Weights of a small transformer language model.
Architecture: RMSNorm before each block, rotary positions, no biases in attention or MLP, tied embeddings.
Each number is 500 + 50 x the weight over the matrix's rms, rounded and kept within 0 to 999. Layers, rows and columns count from 0. Numbers have three digits each.

# layer 8 attention query, 128x128, rms 0.153, rows 117-127, columns 0-127
464458468535565512517474551500487514521458496478431468503513534483469503487527506571483499546423482461523523424555487517482554427555495453488457513510524488595496509488513507529483544539550515453493521560482507486478431533483527519534461526526510460521580521492536529504500487535493445486517528496519451490479538512513460526569514508529460467527506467468473528497527521436563544499448
506446427489515516531524426501452564492513605481571526532479507464558429461554450469447423507511538474494396483490500474542540496538528525439541542462453493489539525403500484500448462568500425510499487403545479500532514571533486478523433500434515474433442515501461553593496524534449509440586510527519520459565549510554506497514517472432519584484510512556365540549441519494504422549547
521503426451473467494496481508483497492564480561473520438492536548469475446534487476524531464583496439429504453500543474505530464491476503480589434495475484453515535456397468535515466509466547539495425464554515524504469509492473408454442458466567468555466535526524571526449486510500562472539495505590513451556548531550432490463486493481529512459488521448474507508480494501479430428507
580573538619487439495461550514591460521447419566485525500525533550407514472470541527551548370551424498467504445479491504554518547503474463622466439513561516456486424588483453501553550492498507457535490522494538530453534417491471530476593388486471530594395539508447466475446516489498540569486497621517489493492485501491559497512494472572443443537449468380507457453523438603463543436412
469560504509445487599486463404510526456655485519564519536501596498474519437562495544521465563426469440514541602439429449515443543581426544506490515483380506472681539514481476462498591476427443435479449545412502508391425517515479499487544524479516451569524415469356467499551487582533473522548436527410557490546414600523501406419521494479642539443511536530403495541466523515492499435519
478514499460532508519538501464489478518568495588459555539575430519556539548365492559515485452465430548430546562517511429566423458579440453554476464569466589412492521471538419490480475443376544368655406439487465527416636489465564494482589553492504509497511511516510447486487460468601559397431487582547516549506580583427542471530480387585438464494520550520621471393484480627473435495535
494577476368458505453516610529460520500408490489558419392480519440567447499583531394464548378585483454442558422505584474493601448414494414514533497434491420452413454489518485403535505536591538550604565445487505472568439592450482476482532526501509511520515673588486572526509476501545473488471493542446456480491545557541446560447590523428405466445482480430494463468540548437477515501454
563547510474455486491512491521483499475486558496488521404453494555469488477568532380507591503456459405551605448648534506482519437522534557495532473479516495533480507510625415498451639510501627532433568515449572526459492592444370511450471498463543558508493569460596481448357461517470601435508521516517469437394475452541591491518563479563559465528466534460503449438573443500540469510499
548513441490445522527441443519454510502457492492549515451624504508642516466390540534569495475453439522446462537375402448528517545519375462606459606511404460494478488598449502455462401448406405487528492495445489509478593559507458498469553505461412400552565519544439467564529536454498464582549390501473511527530508598458457423521422414474506506394605505442412487521498485517435591518552
468540538417550482450491600563612442509486555582515508512451553513464516431519532478523509508545596495541501388487522447491538427450563448415623493358500371422575471511623474400463685532504512430449573472502460518459427513468568532493576523391627501491452556461546501418495482540432445426509517504582507405495545418574470583566465500432500587546559514511474572535582523451558477499534
554525309547479463496534384510500540553603439480582447530523606388493513572495498556476494498442415509444452591477465467505485506415472583480446404604470479557483611554519492447530419525523460554476476479514570484534469494545447500535539493487439464507473541528464507491549513526540461505470493490392472533532555604379518472507485434484625480440477487544506507522361444557469545525492